Weights of a small GPT-style language model, trained from scratch on English Wikipedia: 2 heads of 128.
Each number is 500 + 50 x the weight over its row's rms, rounded and kept within 0 to 999. Layers, rows and columns count from 0. Numbers have three digits each. The size before them is the row's rms in percent of the matrix's.

# layer 2 attention query, 256x256, rms 0.0383, rows 0-49, columns 192-255
078:485480505470557562556593442517483536461498523453522588536534529442456504636439467499497499457514472518490359490533531460377523249507577548523479450486511505461513504475529507462500489488484490
050:495487552554611520583495471498482527515506496568539437508447468501536576505478508447523556498529493536400435522557461497574430667540429442443499554514465423456472503489429422465478481467485480
054:513475511434484506573485493435514500486496460507399525543543537502515489557575460547529554482454512618460512478580553434446561511565565494557500425444564414522548441511537556447511554474530526
096:435505461498461529434491547480480473514492473491528465489515448488480475448430487434445536571474483456459577498467477504600484754457545468530458556519494497508517465508447470496545513481483531
077:517525495511591519586537435481450505491505516525522601508541597485499513608398426499509509521573514521486386483516559503346446364481550571486468438475520514516552532524527487496499487513484494
044:479522540460556450487506597466453488493584477402456458451470584530539523470498506508515477465451464502520532477462477587561498427443510480504536462477360537514491464429425539480495484504443488
052:563450488536524492434491464452465525436579476478462547458611556507436481437434543448486535557441468595497423538503483482459557506434479489496539518479525579569466524471530492531468516458502483
050:503394517462556467551514472535490483556475533538575529505443480427561448589421577514429550414462523500522542475489471441343498437578509531455452412480464528494564452545461514569517436483527470
044:559499503478489467474549472486465552566549526419513539454608525536503510559453507455493532713543481529436518469415557449413613450541487561529451524458509534524504492516485426437487560484497463
050:577570571563467541505498453485514506531519449512411379490462490502492630463543502497505459539550486581427490526557500493643566588430422494494531569472533474464452510527498544540481525551487586
051:509548476446514470382510503474433519485624502441524535459499402475537540468440574502347544451492577434579492597457492548541395523464453481449473514499510516526495523411503561528445542495466533
104:503459504479521516543518473509488533490517493488478510518516501492484498511535537516524493502513511593538449524532505484398528294517486519480564497485521497460502533511560514497489493505506453
069:492560469491471500456501524489447520515509441526477383440480436537463584490518486486446504500453527454553542515491510484679433770460440413498485596563473501499461416511532464476467534529472477
047:462410459483448479489487455586505454494464460441554507444539384477419506452480508458437514491463537585485457538509500485553494520462496508523520571499550514438462491404475436597474580394476496
046:529519494493482541494483579441499512502490490488441387465477568536514499414478505467531481607599479566515530513400476528570457653429432501521421600468498526601462409557498472565495538476484525
047:525455520474477468574468489539480481456510452495510707474506582478550440518471589498475508522541509536473431525519528553446553305544638520548528354470462517550555522584497489486495483479520418
068:457524511489627535468517511460543493513517460497484413447527457510468596430494499508464503590470495542479482508502525532657491714517436444501498586540502483498474465504470536476462502552518530
062:487419504446525424514569474559495513415517550502465559554540491497501490495480471523505516500496516583457460504470546466362476341578479546496535472495493510474603498573595489467488525409526513
043:463503484466533455550423487489538482547492580533539536502420575512544439513537469509561438464537486445520576565521577522532535567418547527570559391465500523401489519595474562519501478511498491
081:458416512470522534589506466503436549500484504536491535471490504466481505579434427473547454468553478484453358529480517509397506329473591530503515438424541540536539557464502488461535502512497509
050:525570487546553469504490499444527481518531475494593441443486416482526571492545529495474483569461544421530557463511439534513462654474409469442490518448509490414469451483589459467533468455491431
050:377525480513553592446484440477471495455516488454528442511561491512474561431471503487489479539502476462550507506520514536572557659485446425440575630529557475509455582532537553466429507577455512
044:499445518491443544432496493585562502524548509471437593534633488517533559480517554525501514475519402586566560522488536422444560406512470524444513478506493507419485616568549441533521467455530500
050:452526461588513479545441516484561473527529502480517461536431568482519557422569416563420447461502430523491625512518517482460506490488502435439433415495469415474488503528505508512445410567487555
097:537503500516548518566518437538490497500513544580505555548496530514477511608487476525552468392515517531549399494530541490346472287517490576492471430456508522522566549511547506484525492492492472
046:511511500441566486467497512477486515497549547518517473516477523532480521414481498486429494509464482521534461486589500522503480538549403475447498559533432415547474522522541496457502517527643456
087:541513463522463463436462514501572471515555460504488450486500451523505530363507534449476520544507516442487651520459494529625505709490462403503510541556446481492471440507473477486527489503565534
049:512518492525645486394480550503456548498425422492478451511518605500428523520501489487503560447555476472543420491534524511544400703469438439521532476490467503469487499518511564399525425547461496
044:582496507492543434556524533522507549484440385536380489472507523501591487443461539556504441528450462570348490396477444378517629540514579555491458526482502450629464583575477522531513565460579460
050:566511532472516525496482486482446529522529491494486347534430480516512525454456563435505567471499483545370512502460470501556443659476448459531543554571489495415456511497477539512516497463462503
041:578475487502490489501465492511475563491501601498434475545558590496428496499457520487471545573468478581466497442584472488402492434550535517501575521474458493476556526487619511536495560503530481
045:472544513494538527495506465568602515532495564450500542478526539523481461553504514459471494444501393444576483447587521434367564397550528531556552457503481492403555429510515545488525444568524574
050:453540515505497512579449494530478521483533473593501512514432411516542580488453477445500506511469505536367559480550473519646440631479446367592427484529519470526465548554515588470523501492467542
048:509514492497516552514499518399448536507486576523423406524458537569513501460501548484461477508511477535487379511497485498505494671370415479529504565603480475475430443607437636437490518562487525
061:423402567532565438542557488514541506480426504539451583511496561461481467518377402543542523475594429455417479579504486478355560322417564525542482471419471581544542469530538470504514481554491516
050:464505503545556491483413440524500530522490440433382495534554469459525525471466499454465434542472445518586607450491538540566501655464420407446616564526503441474560537553453454449524552610505501
048:520520451527506461545437502530477582493513443478461494501527422571535446390468456480505475604476507612506512476552525540562488525449452501449540580492468541502529431478498446473473412508486499
047:437521432481486474479458542456488503585579474476545440535520465533401525518505414523446491546445480482471516481462468562608434525461534497465469591538518512538474545462540495511450450522482473
057:547554550518480581580497546473522432529476547499548461560449530532537564539525515618555501452496471415521534504493525468572580519486430459553494533519433480495490527551448564426489475553541513
044:598391454509590474481548569575490532450499416485468515444418510498572539489463419560541418547462546546511497462487522529448531324495473525413483469495495492603580507407451475497510441463541534
050:576490493396437478448511406480468544457561531483516496581640518461417451466501436471517435536546518655536546500502557520465520414481563516462579522502477475520591482562632501451569531523509448
052:546432532483561456428582506564552502505531480485475520505486520508513526542516541489430506454516499518488409545445494455388483414498492565499483441437575572474496394457571449476545536477526511
048:493483516501527404630455526505484507492517446509530606536499471424536465466497601566510394548500492526517455452487534465386403424536499526528583515508534554564673523518494519493526543486499433
096:484481487508509500577550433515468520494489477513487537514501535517439513621448448525522451456511480568461404502505551511410476258498560521523515497458538499492536562490575487520504497506469471
087:501546477543433492411436555497532510473525464450441386498486433530535503370531510468450485539435542529516621462473490528652489625511415422465546495558487459511474449474454432528438512494520502
048:601493503463509612403519500512500540484538510461521376470483597564512548463532482483439437568416473536484469423439512494492497525439306512522591607468450577433483473514500544477489446505443494
044:524443500425481504583442527520558530494551577499534535571531557406496482521516480531529496479488469502569499588500549531441482435483489515469551407470568510510543489449530476483522428397550572
099:452539494461479520465482549513494489499484467499536489475469424490499509450481485505465524536499475494471626513498464501620488743505538453541470536547485514486489448533469489514515514508523506
074:473516522535515485563490590484549438556459540522491533590466529518540476536496500618514439446522487413526563508480517415402572457489452484461477418501450601470510459521432543516479450580481510
044:518506547552482597469544526518551490529484459552491429444478502476521583489527499491475561492472521434524479537477554477543553595481477438507369538535540507537453516542552453480488520602539493
# layer 2 attention key, 256x256, rms 0.0342, rows 0-49, columns 192-255
056:477446428511572445495505486492425450493467498456451579476513479542500403494441559492545514424457528486470415566509523503487469543478481460539545578512447509568581548513487568474471454422525526
050:413522434452539553514421529420506556531480519472508495584490535450523553588523554487442528503454380486482507474441537543449600510437466543511490555470472480448520435455566616412536453499441577
048:518519509469513496494457509512467502495577498564454487438507499335468539552590568542485465421420668412591469500528481450468426466472515450492481635514530539422489525470448556432513556485524496
068:536488513439558441444446529537575445480518436547538505531469387493533495457556586479476539446487570375497477558519521595552447497538436500405503457472480500475476506431474464529441495420465482
067:387437503510555522444561578519504477423399499465570552456556407479527477500369495427567600513525529480501514492499464530566521551561586557538526515497460518524562488466384492517525502430554538
051:502468531523561493475577431465538429441599434579485406433507480560492399465495476498423533545548443539523448531515574543394470595468465494516479466570523515494441489519533510507492499523508492
047:450498463455507501523483483602553373479417505550505446601463457539435518569456419461479580533528423478521480408453492572485479544549538493465489517438498455505514554448571546524526535425568540
044:510467451599467520425560554505412558459617543507537528546590586559403616521507536412483469590467479555438404430511525607471453481551580417503474455535521458528507501417477509527501442548534618
051:499516537478430521365424515544531481452527493489444435485520448552449456503443481515433590484536586408428548523487538449505490516449501489457464482547430417441516488481496420534573528476520568
050:417447450508498499443413526479522535531551557418494521495484487512610444466565603461451557409630465491539595481554533484528498544513399488475492540430479468494533373455489534560542482484499466
053:631494537581512542377511545514487511522486495500448446519591424571443485504508457495565568587523475556474557469536429483552612548576508581459603544550433577467501555640433513472451473507471544
097:506501457438409541514456454442456453530556493507382545570526534523474533568489471526546453532536447549534460456522570420424520438450540539629454478568453555487538516542593490491497564575402501
050:413532541437477421483503536484458517558520559525520497466505510471521461396495505441494563571529512535495624494518487486528429506508522563440516511501414505465507415516541539439544490539517400
047:470502474616576518466569534495488564467519534476554387429491468514558463412510534518445620522497533540478477621523384473476536508487448471476592487454511452467521556487538540353543525460488363
053:523575514528477508455447495560495468491440510484538516549575421585467553578414567433434575483658422456527526507425598447457528583547491534467580602438466546462512489470545478509565468477522513
047:470426414547591466515583474507475448524451518555548428536439438510508386556563481455505489491516467453481427560431516505461500511543610453443462480553480500569589514603437450493513507555604528
050:525577507439503521395423429509601578566560513421514501483503468564563388484491485406519471543478486501503608480443459401520558520450504560417441544435431576450538610585588527418585544535511493
048:526513557559523460561508520500464446497581463485573536506564482518433562479503426475477511469461442472568465499573502476515524389459529486512565512495493522509581501434572490472589507538500511
050:350524466538482490524460436496557469505413494464536445614480416552517570516475434508459563484592566538550547539477518458461503412551433519558442485445439453493482514595474532492491442492622559
064:492456536529548496459560556503471524403421561540513599469514511541539546447401443495447644526615522491456480479511472467505534561455568473520456651574488513522537497521475502466542442499480528
049:531502453524513533544455494492550590514512523472525493555427545535520509543491575568473577527511586601518512511492504577412605443520506502458407446468414461470458453431505593542459584502482519
047:461527475503482573524507522562467543537461568527587525556382479481559467495510485569516478389490550550565530403435482467583492472468498513463575411461481523490541468424455538529497489461526496
047:550457519521521507557467459461458451469402466538535549482502462499502566452489559547422613460564476508547493521590414562417564446532537477513646466439507491425413518510431559475583511474522512
052:400497520437534530582499536492492547566446532560536488485437519580574567504414523510464490423599446551533518558461529534533500553460571615538487481548524572536558426474474545508480518573531536
090:443436485451501528519514511485424496465502392512544620489549444490569461513435435503506469488530483474471545471413448454530541508457636437492477451515493493505557491549505455524497573487412578
057:475497492460366522461471590514452447443526548501516495467537445476529543476442550484563497551485519519590480534504598427511472435413601545463544470543520470445423356500432446426433458511486542
075:520565507511525487517466505449463599534501500488456428547431538515459539492590510553568383466487481500539420494508565485453443431548394516425490500496547457423433534476535491451494445563447433
051:405464471528473463551558476524470474504487494565539574517542396433478515503486425511484532458510525511579488516489499536515471467563522518501415472437538614469461585529517445507433442468473486
052:508487452467490569395481528464539476459517473502463497462446665376579536495512531438553482501514551535506520554540525534476509525513503490501513616506410456418582441499559470510414498494427542
049:513477448513518565413479570385507454499597393547441512512552574508485449508543416475544499574395426462545502586451556456435507444423510521459464493511508517419521495415442385496392529539499490
047:457497494551492555462452536450455538467489471453557508513468494510494424493574509488559488466402546352537483617582520465542550509446495480592366490490500434517490442459524460569484523466512497
049:439459539534498433538458465464574455513476512501483438547483419598499471459482514537562527634568489509583510496558466532524505493498516512474483461401503534522441480580472535540488502452428505
051:522490473566526448489469614520432440425629537523623534544478490419471473430510545541469575432525509449568522612468523585384460541510470509379481510499472538469443549502515530574406537516488561
048:442464460382520474488490558487590505429540561584525508477428406530531495472562416503493594486511416489490535449502583499414535505519425517437493440410524563435494532468550566494506613488424505
049:550544527491515561427555517520445513548395570486521593508522488492413473552554550534465532393459525531523390558521514516508492540506528453533493408575509512501455469460442548541499481444534582
050:543453585512419465385509537525500462497446445440515445455534564482520569574402554506438537414515493444612518401541485581457492435493524477504522521499471474529449561435416424519478455505496521
053:597525539515519499590530468479432503488473455495553523510525454473499481458461496537523479485517510407409504400618550518481534455548534524481453424459498512579518456560415461454529500496490552
051:476541513484543565460575474456394588467667491438458522530522513563508457488462476488486504554384480517381492382453470523558464504459451480507619474537493479451451521459518500434522564451441466
053:472499448475458522479474603503522532520638541436485510431486608487493576535496549491465614373510529560581462529501464503489444507553493515418399559534520460499501488474546475529485550446502537
051:518552451458484458516492436425473518464363500519395565535511498612444454453469464404433394574617355624533566493529421518508409538478497426411453558563467521424458482518489526491543487522481575
051:411525506473569559581453498527438527522497521486494482606473430501491442426517579489517532527499450514536461544520581468428433529574515351470543405528491446515559539442490402466496460477472454
057:585510531512521541476493479569477398562377540551530539604525495448502496512585481536548492499554541471437507560484500495500502576526512498474544478486472517477495556558497452483470484465445534
053:499456417529565493502449469545490565608538553464516583485481438529596424542485426412530501503457435497499536513499523562454540577535510594475408463496525516495513518499515496488469470447507602
089:467471547495546530497478557507542444447493549501519627497557548490606479481383445462497560563602477470472450423453494371600542583493559481595474525530483556502568463521448467441481518413461547
087:492553469461468496577465440544492515596507536524499383508463553567459520557571489513476512499489454585537523507559557516418502436517380487480513524449528466492498553505532566509471485558478440
055:464492492464503427515529458615531520525517586544439537547473578601480508448547444416504480547463475606472600530418586607440581555555499490395520515488528458515495580433557452459530515427518367
052:486510458542476468483486482449531471516485486505474427369524411463460524506490585492487457548512558574566483555498381453612465514520451422461502519568489501428520466494518511452465490485448522
079:543526463559605479448491527522527475487462516505522464403496450491514477476574559439502526432527472499489487507546438467590463500506426563423451523493497457507483555433469561482518493471497514
056:487468458435456530553605553558575369573515413495445408481444545499456556529457469503418486541552521558486591483422564460459487593490585529495454482599482544619470427553489472534560480426474499
054:538520442508457500432478522540543420495465555465424488518474553479454427571542502527539477443525476530431554422490465535460492560483513561525428506474479449488532521448352544605467617456526515